config.yaml
n_layer: 16
d_model: 160
n_head: 2
n_kv_head: 1
head_dim: 64
d_mlp: 640
vocab_size: 4118
activation: "quick_gelu"
norm: "rmsnorm"
norm_place: "pre"
norm_eps: 1e-05
positions: "rope"
rope_base: 1290.0
rope_fraction: 1.0
qk_norm: true
attn_scale: 0.125
bias: "none"
tie_embeddings: false
parallel_block: false
extras: ["capped logits"]
init: "normal"
init_std_qkv: 0.0472
init_std_o: 0.00834
init_std_up: 0.0472
init_std_down: 0.00834
optimizer: "soap_variant"
lr: 0.00544
beta1: 0.95
beta2: 0.95
weight_decay: 0.024
lr_head: 0.00498
warmup_steps: 54
schedule: "wsd"
decay_fraction: 0.909
decay_shape: "pow"
final_lr_fraction: 0.0
batch_tokens: 16384
seq_len: 512
doc_mask: true
train_tokens: 104800000
steps: 6397
dataset: "wikipedia_en"
Each number is 200 + 30 x the weight over its row's rms, rounded and kept within 0 to 999. Layers, rows and columns count from 0. The size before them is the row's rms in percent of the matrix's.

# layer 4 attention query, 128x160, rms 0.231, rows 0-19, columns 0-159
101,192,196,206,173,171,140,245,196,157,197,203,245,241,210,199,127,188,206,208,210,223,181,199,194,206,227,225,152,196,227,165,205,200,250,182,189,200,203,230,144,199,143,228,180,249,220,117,241,174,173,228,234,222,180,225,164,212,184,218,225,206,215,233,201,184,195,172,217,200,194,182,220,232,178,211,233,136,269,219,170,204,199,202,150,180,203,217,189,198,208,205,174,164,228,136,232,223,230,178,171,248,197,179,190,169,267,202,173,176,156,202,215,196,201,170,212,174,167,220,177,216,165,207,140,184,202,230,186,213,209,233,188,263,182,223,135,144,247,203,171,180,195,231,224,179,176,203,188,260,179,237,183,173,220,170,169,174,187,141,256
089,238,194,200,214,148,246,163,232,185,205,199,188,264,215,181,204,203,199,152,172,170,230,181,139,212,173,216,197,217,136,258,190,186,216,219,214,194,266,206,235,191,221,158,238,214,228,177,163,226,188,179,186,148,179,204,241,198,190,194,262,155,165,137,223,236,217,208,204,158,234,182,218,232,187,177,256,161,170,196,195,204,186,281,230,171,220,249,172,206,182,176,205,194,204,257,213,210,235,218,214,216,258,201,197,131,160,204,209,218,197,180,213,203,189,177,208,176,251,197,209,202,172,209,163,186,250,197,200,223,189,169,177,189,256,209,231,168,211,245,224,170,151,181,218,167,206,230,162,187,215,205,228,240,153,139,156,188,173,184,222
098,198,219,209,179,218,206,212,199,240,225,215,178,198,189,171,191,152,257,173,220,229,221,221,208,217,164,179,184,186,258,225,199,220,182,204,220,189,210,163,107,170,184,183,208,247,215,169,242,206,167,151,194,221,112,182,231,199,180,186,223,151,207,216,205,223,243,267,229,207,237,161,227,178,212,240,232,214,198,192,254,220,248,154,180,170,175,197,224,196,212,194,220,183,166,232,190,210,275,200,235,222,161,173,150,142,190,183,179,180,197,220,184,206,186,207,223,155,215,193,155,154,181,188,179,206,185,217,195,163,167,223,204,166,233,137,184,186,182,225,195,200,183,193,186,244,184,233,196,164,200,170,199,165,227,173,221,208,264,221,298
084,172,224,165,262,133,222,200,193,194,179,207,155,191,224,174,185,172,264,194,188,184,251,208,220,176,166,166,205,225,223,205,181,190,255,178,162,161,173,225,200,238,190,180,211,218,269,190,208,226,137,213,233,177,186,275,171,171,175,188,207,194,220,188,187,202,236,226,227,196,212,227,208,223,150,165,265,195,204,193,206,242,233,219,188,188,171,187,188,218,210,182,235,219,175,176,158,198,232,169,236,195,244,159,218,99,213,205,207,171,205,165,145,219,276,190,190,166,200,219,151,207,209,191,196,184,263,206,201,203,179,183,217,181,246,148,219,205,246,149,232,147,166,189,209,159,197,205,241,224,205,208,203,195,228,199,180,218,214,224,248
099,169,181,236,203,234,186,172,195,201,210,187,190,194,173,245,228,197,195,155,216,208,241,187,199,237,185,172,193,149,171,188,204,194,199,196,181,228,163,210,236,202,267,170,184,240,212,140,192,167,200,190,203,171,173,238,183,177,149,180,212,200,207,160,254,206,220,136,219,253,178,214,204,196,214,246,218,180,183,185,132,206,163,207,190,228,266,209,182,209,219,171,240,215,180,198,181,141,189,182,140,174,208,250,185,266,211,200,198,213,243,193,213,182,179,205,229,199,209,183,159,253,190,196,230,187,157,205,169,182,241,180,197,202,208,247,202,178,146,168,169,236,201,196,183,237,169,235,145,234,236,218,157,266,147,198,238,136,190,242,136
096,212,125,169,225,160,194,191,181,189,157,199,233,208,229,140,210,172,200,199,210,201,249,183,177,192,153,221,228,188,260,175,204,165,246,216,272,203,198,177,183,178,200,180,178,195,192,160,169,196,175,167,235,235,221,207,229,155,208,176,233,168,217,184,199,216,238,204,264,221,137,158,189,188,224,208,212,166,245,215,221,157,195,215,225,170,171,215,195,176,199,213,189,212,183,185,128,213,231,168,177,201,212,162,196,167,214,168,192,203,236,207,142,171,199,219,234,255,203,213,199,141,222,106,245,243,165,219,226,235,193,169,232,209,220,190,158,215,231,151,211,192,186,196,185,177,152,195,167,222,237,207,183,208,186,259,168,198,265,187,234
093,174,222,186,216,178,216,210,211,175,203,188,163,180,221,203,216,188,181,150,185,237,175,180,186,167,174,135,234,248,166,150,225,158,282,223,171,193,248,223,256,219,220,203,231,209,208,143,215,199,228,200,182,201,244,174,210,231,244,199,221,183,132,192,271,202,252,191,252,241,225,186,229,201,154,211,159,176,181,194,182,231,175,182,258,184,169,222,184,172,256,207,148,201,205,220,172,188,194,269,191,197,176,222,163,221,227,206,198,207,212,186,185,204,203,249,183,203,189,139,194,219,231,192,188,186,194,220,181,199,188,205,267,217,191,214,209,162,204,213,250,192,124,217,244,238,158,186,208,229,187,199,135,220,179,215,228,159,247,213,228
105,246,188,185,264,237,234,193,148,161,193,141,213,194,205,214,246,175,188,197,220,188,187,223,189,238,181,181,168,200,225,171,246,161,196,200,165,241,230,204,162,222,203,206,199,180,216,121,132,164,265,222,204,256,200,229,176,215,203,201,180,265,197,198,200,169,235,140,193,184,194,205,196,218,186,175,164,180,198,228,199,224,215,200,178,182,230,198,182,183,181,162,200,186,227,120,203,143,193,244,222,196,232,230,195,190,232,178,256,179,217,215,187,174,184,193,175,171,231,201,165,166,149,222,221,204,188,204,161,262,181,205,200,171,194,184,225,206,224,166,224,142,155,256,224,168,208,197,217,267,185,239,180,131,201,209,152,174,208,190,234
096,239,242,168,190,201,178,210,201,213,180,285,172,247,172,217,175,219,199,204,198,194,175,194,242,199,176,261,222,176,189,192,217,213,225,184,160,204,255,225,199,150,172,129,199,266,218,188,198,211,217,216,211,147,211,166,206,198,245,220,181,199,232,137,156,174,223,209,205,186,238,200,204,181,219,170,190,213,228,213,203,206,192,154,222,153,268,200,243,177,184,191,170,179,180,166,226,186,209,176,195,221,229,247,188,181,189,174,178,213,149,221,149,235,177,200,174,143,186,138,216,190,176,191,156,131,231,243,154,249,217,169,235,225,163,262,179,206,247,203,190,226,221,178,244,208,162,199,245,174,179,191,239,185,193,201,186,201,170,144,196
090,213,209,132,190,226,256,178,208,157,212,180,203,205,248,231,213,197,205,169,182,207,185,226,250,167,216,175,200,168,180,174,176,205,158,203,203,219,267,186,237,141,212,217,239,166,207,212,131,162,196,180,228,233,249,195,180,170,174,229,136,225,197,185,208,161,267,183,149,210,243,152,178,228,178,196,196,213,211,136,192,183,242,195,205,175,181,232,227,219,160,222,171,192,192,194,231,234,192,256,252,164,255,229,206,177,163,243,208,235,139,251,231,188,215,164,192,162,190,151,229,125,175,168,188,241,196,231,220,187,197,181,228,182,165,179,188,180,202,203,191,178,179,241,255,182,167,206,207,199,219,179,192,183,187,195,171,182,207,235,178
088,217,230,208,234,201,233,189,219,208,255,233,166,177,192,149,184,220,204,172,236,242,175,227,216,178,252,160,202,221,245,167,231,212,209,198,208,189,181,197,145,220,154,155,218,236,219,200,143,170,218,217,208,198,141,255,188,230,180,140,235,184,194,220,212,206,190,156,192,202,224,234,161,177,267,213,223,159,143,179,171,217,203,206,183,199,178,227,188,183,180,169,131,155,204,261,172,200,196,217,237,171,191,228,174,206,186,226,191,203,213,238,205,220,222,216,226,225,183,252,184,226,239,175,173,165,193,234,146,221,250,212,238,173,237,204,192,199,208,245,166,258,106,191,152,195,196,178,216,159,145,187,200,190,159,201,229,193,207,227,204
092,212,201,205,215,178,223,247,234,183,217,212,254,118,266,209,195,222,182,221,151,178,184,196,238,206,232,252,183,204,155,181,185,190,216,186,182,210,217,261,233,202,206,241,223,173,220,194,186,221,227,253,159,262,186,177,196,230,189,214,236,246,210,159,161,157,163,154,218,217,195,232,161,201,193,173,163,187,188,191,242,221,199,186,237,228,216,270,188,216,165,226,237,222,283,194,214,186,178,221,209,202,189,157,178,213,188,229,228,237,202,205,178,222,238,217,160,211,225,185,188,212,158,180,195,141,183,220,143,214,199,247,163,206,182,200,148,160,237,180,165,224,145,261,218,175,212,171,205,258,171,243,204,189,193,204,199,207,249,208,223
115,207,241,165,225,221,164,182,217,236,176,156,205,165,158,270,236,183,175,196,225,191,214,245,227,205,246,191,217,179,197,216,206,208,166,149,194,217,176,197,191,179,209,216,162,179,221,207,194,238,237,190,210,171,230,192,229,246,172,212,216,158,217,193,160,198,180,249,210,191,264,222,190,187,202,215,174,183,143,171,185,201,226,257,231,187,230,160,205,242,195,139,177,205,184,151,167,236,233,268,183,195,201,147,203,157,230,228,225,263,201,160,200,214,163,254,222,235,200,154,225,209,228,201,213,227,214,202,139,213,194,221,222,207,199,219,160,169,253,185,217,236,156,174,232,143,210,199,245,257,224,201,253,211,171,193,142,183,197,156,179
086,192,208,237,198,273,207,232,192,216,246,246,206,242,156,214,225,221,209,187,164,221,244,164,195,224,174,215,229,193,221,265,190,219,209,247,206,180,188,154,142,152,156,205,173,233,206,194,238,254,173,179,227,203,204,175,172,205,182,183,193,153,180,200,199,224,144,199,171,165,232,198,199,218,211,165,212,191,208,178,244,196,200,205,207,213,159,171,213,130,194,260,210,183,220,203,176,210,194,249,178,216,223,194,290,214,161,204,226,228,209,161,250,228,227,218,211,233,212,192,109,203,230,177,210,239,162,179,217,176,191,166,224,187,217,197,209,178,184,216,226,152,234,228,244,214,134,201,146,247,232,172,249,196,242,214,207,187,166,201,213
097,177,179,173,226,173,204,243,182,225,192,205,172,135,239,191,220,171,205,189,177,235,214,208,158,184,163,171,210,178,201,221,232,164,214,215,208,215,207,219,205,232,223,95,177,215,211,163,196,189,216,245,199,184,249,206,241,245,208,183,232,254,163,214,199,223,157,225,205,199,183,150,160,240,203,212,223,161,200,184,216,217,240,165,272,213,235,222,192,205,178,205,157,218,199,235,183,204,173,197,197,223,183,161,174,241,190,258,204,274,129,248,188,191,237,152,208,173,244,184,171,170,199,239,178,201,220,234,152,180,178,257,201,225,255,226,198,142,173,205,213,207,199,169,245,178,229,164,184,198,213,200,242,158,180,189,208,249,227,179,230
077,233,183,234,206,127,255,164,207,197,228,124,178,220,213,148,185,210,223,236,234,183,173,209,226,177,199,154,190,151,118,213,232,175,215,167,191,202,226,257,214,211,258,201,239,182,188,174,214,193,155,209,198,199,179,220,200,199,202,149,185,196,236,169,271,254,252,219,213,174,174,162,190,182,183,273,211,218,189,251,217,235,181,187,172,183,174,221,235,201,246,182,198,202,159,206,192,176,229,221,205,193,209,211,169,172,252,223,232,229,226,170,131,173,220,211,161,221,233,192,159,203,215,229,229,194,236,208,246,215,173,220,228,222,278,220,189,145,194,197,217,235,204,229,214,156,217,202,195,162,221,200,177,217,237,185,208,182,219,200,227
091,257,207,183,218,168,211,172,193,242,197,172,219,192,195,189,210,246,154,223,236,194,200,193,146,213,218,219,230,157,207,220,194,200,149,253,149,188,178,150,158,187,213,214,197,165,159,198,176,185,279,163,166,218,116,190,196,149,188,183,182,188,148,193,191,187,108,157,204,183,187,198,216,188,188,194,155,250,224,203,196,197,204,202,184,169,151,224,235,193,158,244,180,224,204,181,181,180,170,209,166,187,254,219,174,203,256,165,232,190,212,197,204,178,153,203,244,180,198,244,198,199,188,235,223,145,166,218,216,184,213,230,222,206,192,225,160,222,243,242,166,173,205,236,218,194,198,176,195,172,187,232,258,193,223,243,256,236,162,233,234
097,208,215,180,196,194,195,224,250,223,207,162,163,207,143,225,191,223,204,235,142,212,222,189,191,182,228,168,169,199,210,145,203,257,171,168,227,204,215,209,218,195,203,190,203,172,219,216,237,185,202,193,244,162,204,150,175,167,242,216,207,196,167,232,264,225,219,150,229,157,187,179,213,203,188,168,225,192,134,226,203,134,209,193,207,167,122,184,183,193,169,259,223,191,230,190,228,208,214,166,224,164,240,219,214,202,254,165,171,229,194,216,179,203,234,169,235,187,254,245,174,134,207,158,210,181,268,162,204,207,216,240,226,227,181,231,212,145,193,185,229,216,198,163,204,241,228,170,161,216,203,222,140,188,198,253,219,169,146,170,195
096,178,207,192,209,203,178,193,226,184,250,246,260,178,205,156,146,209,200,170,188,190,193,164,171,228,180,224,140,221,188,222,248,183,205,237,250,234,137,220,176,213,170,193,209,193,196,155,239,247,184,211,176,203,162,214,212,220,209,222,197,179,158,211,209,254,213,193,205,213,234,160,203,267,203,178,164,223,190,219,183,185,222,173,153,176,232,213,202,129,196,194,190,215,135,153,212,244,184,208,212,165,160,160,175,253,204,211,260,185,164,208,120,247,175,217,218,202,190,220,208,191,199,204,225,201,189,209,180,200,222,129,197,176,191,200,221,150,206,141,223,171,243,245,162,213,196,197,144,195,228,157,212,200,222,256,250,162,233,202,229
096,186,244,223,178,142,184,236,129,190,156,215,208,237,214,164,207,210,161,250,159,215,210,210,150,208,206,198,244,189,205,256,195,222,210,206,169,251,208,206,180,151,171,235,168,194,224,210,209,184,204,240,182,221,166,189,179,226,222,180,165,183,218,219,228,178,168,260,161,196,229,168,193,207,162,201,230,195,194,182,185,146,138,160,189,153,271,168,193,199,218,228,187,223,212,263,245,196,209,276,200,175,200,217,166,204,203,212,216,175,260,195,218,184,190,169,249,161,163,211,197,244,203,244,216,166,240,184,185,179,135,159,224,215,190,201,199,192,182,200,218,174,267,232,188,168,245,173,185,193,204,211,218,259,203,223,233,190,171,258,217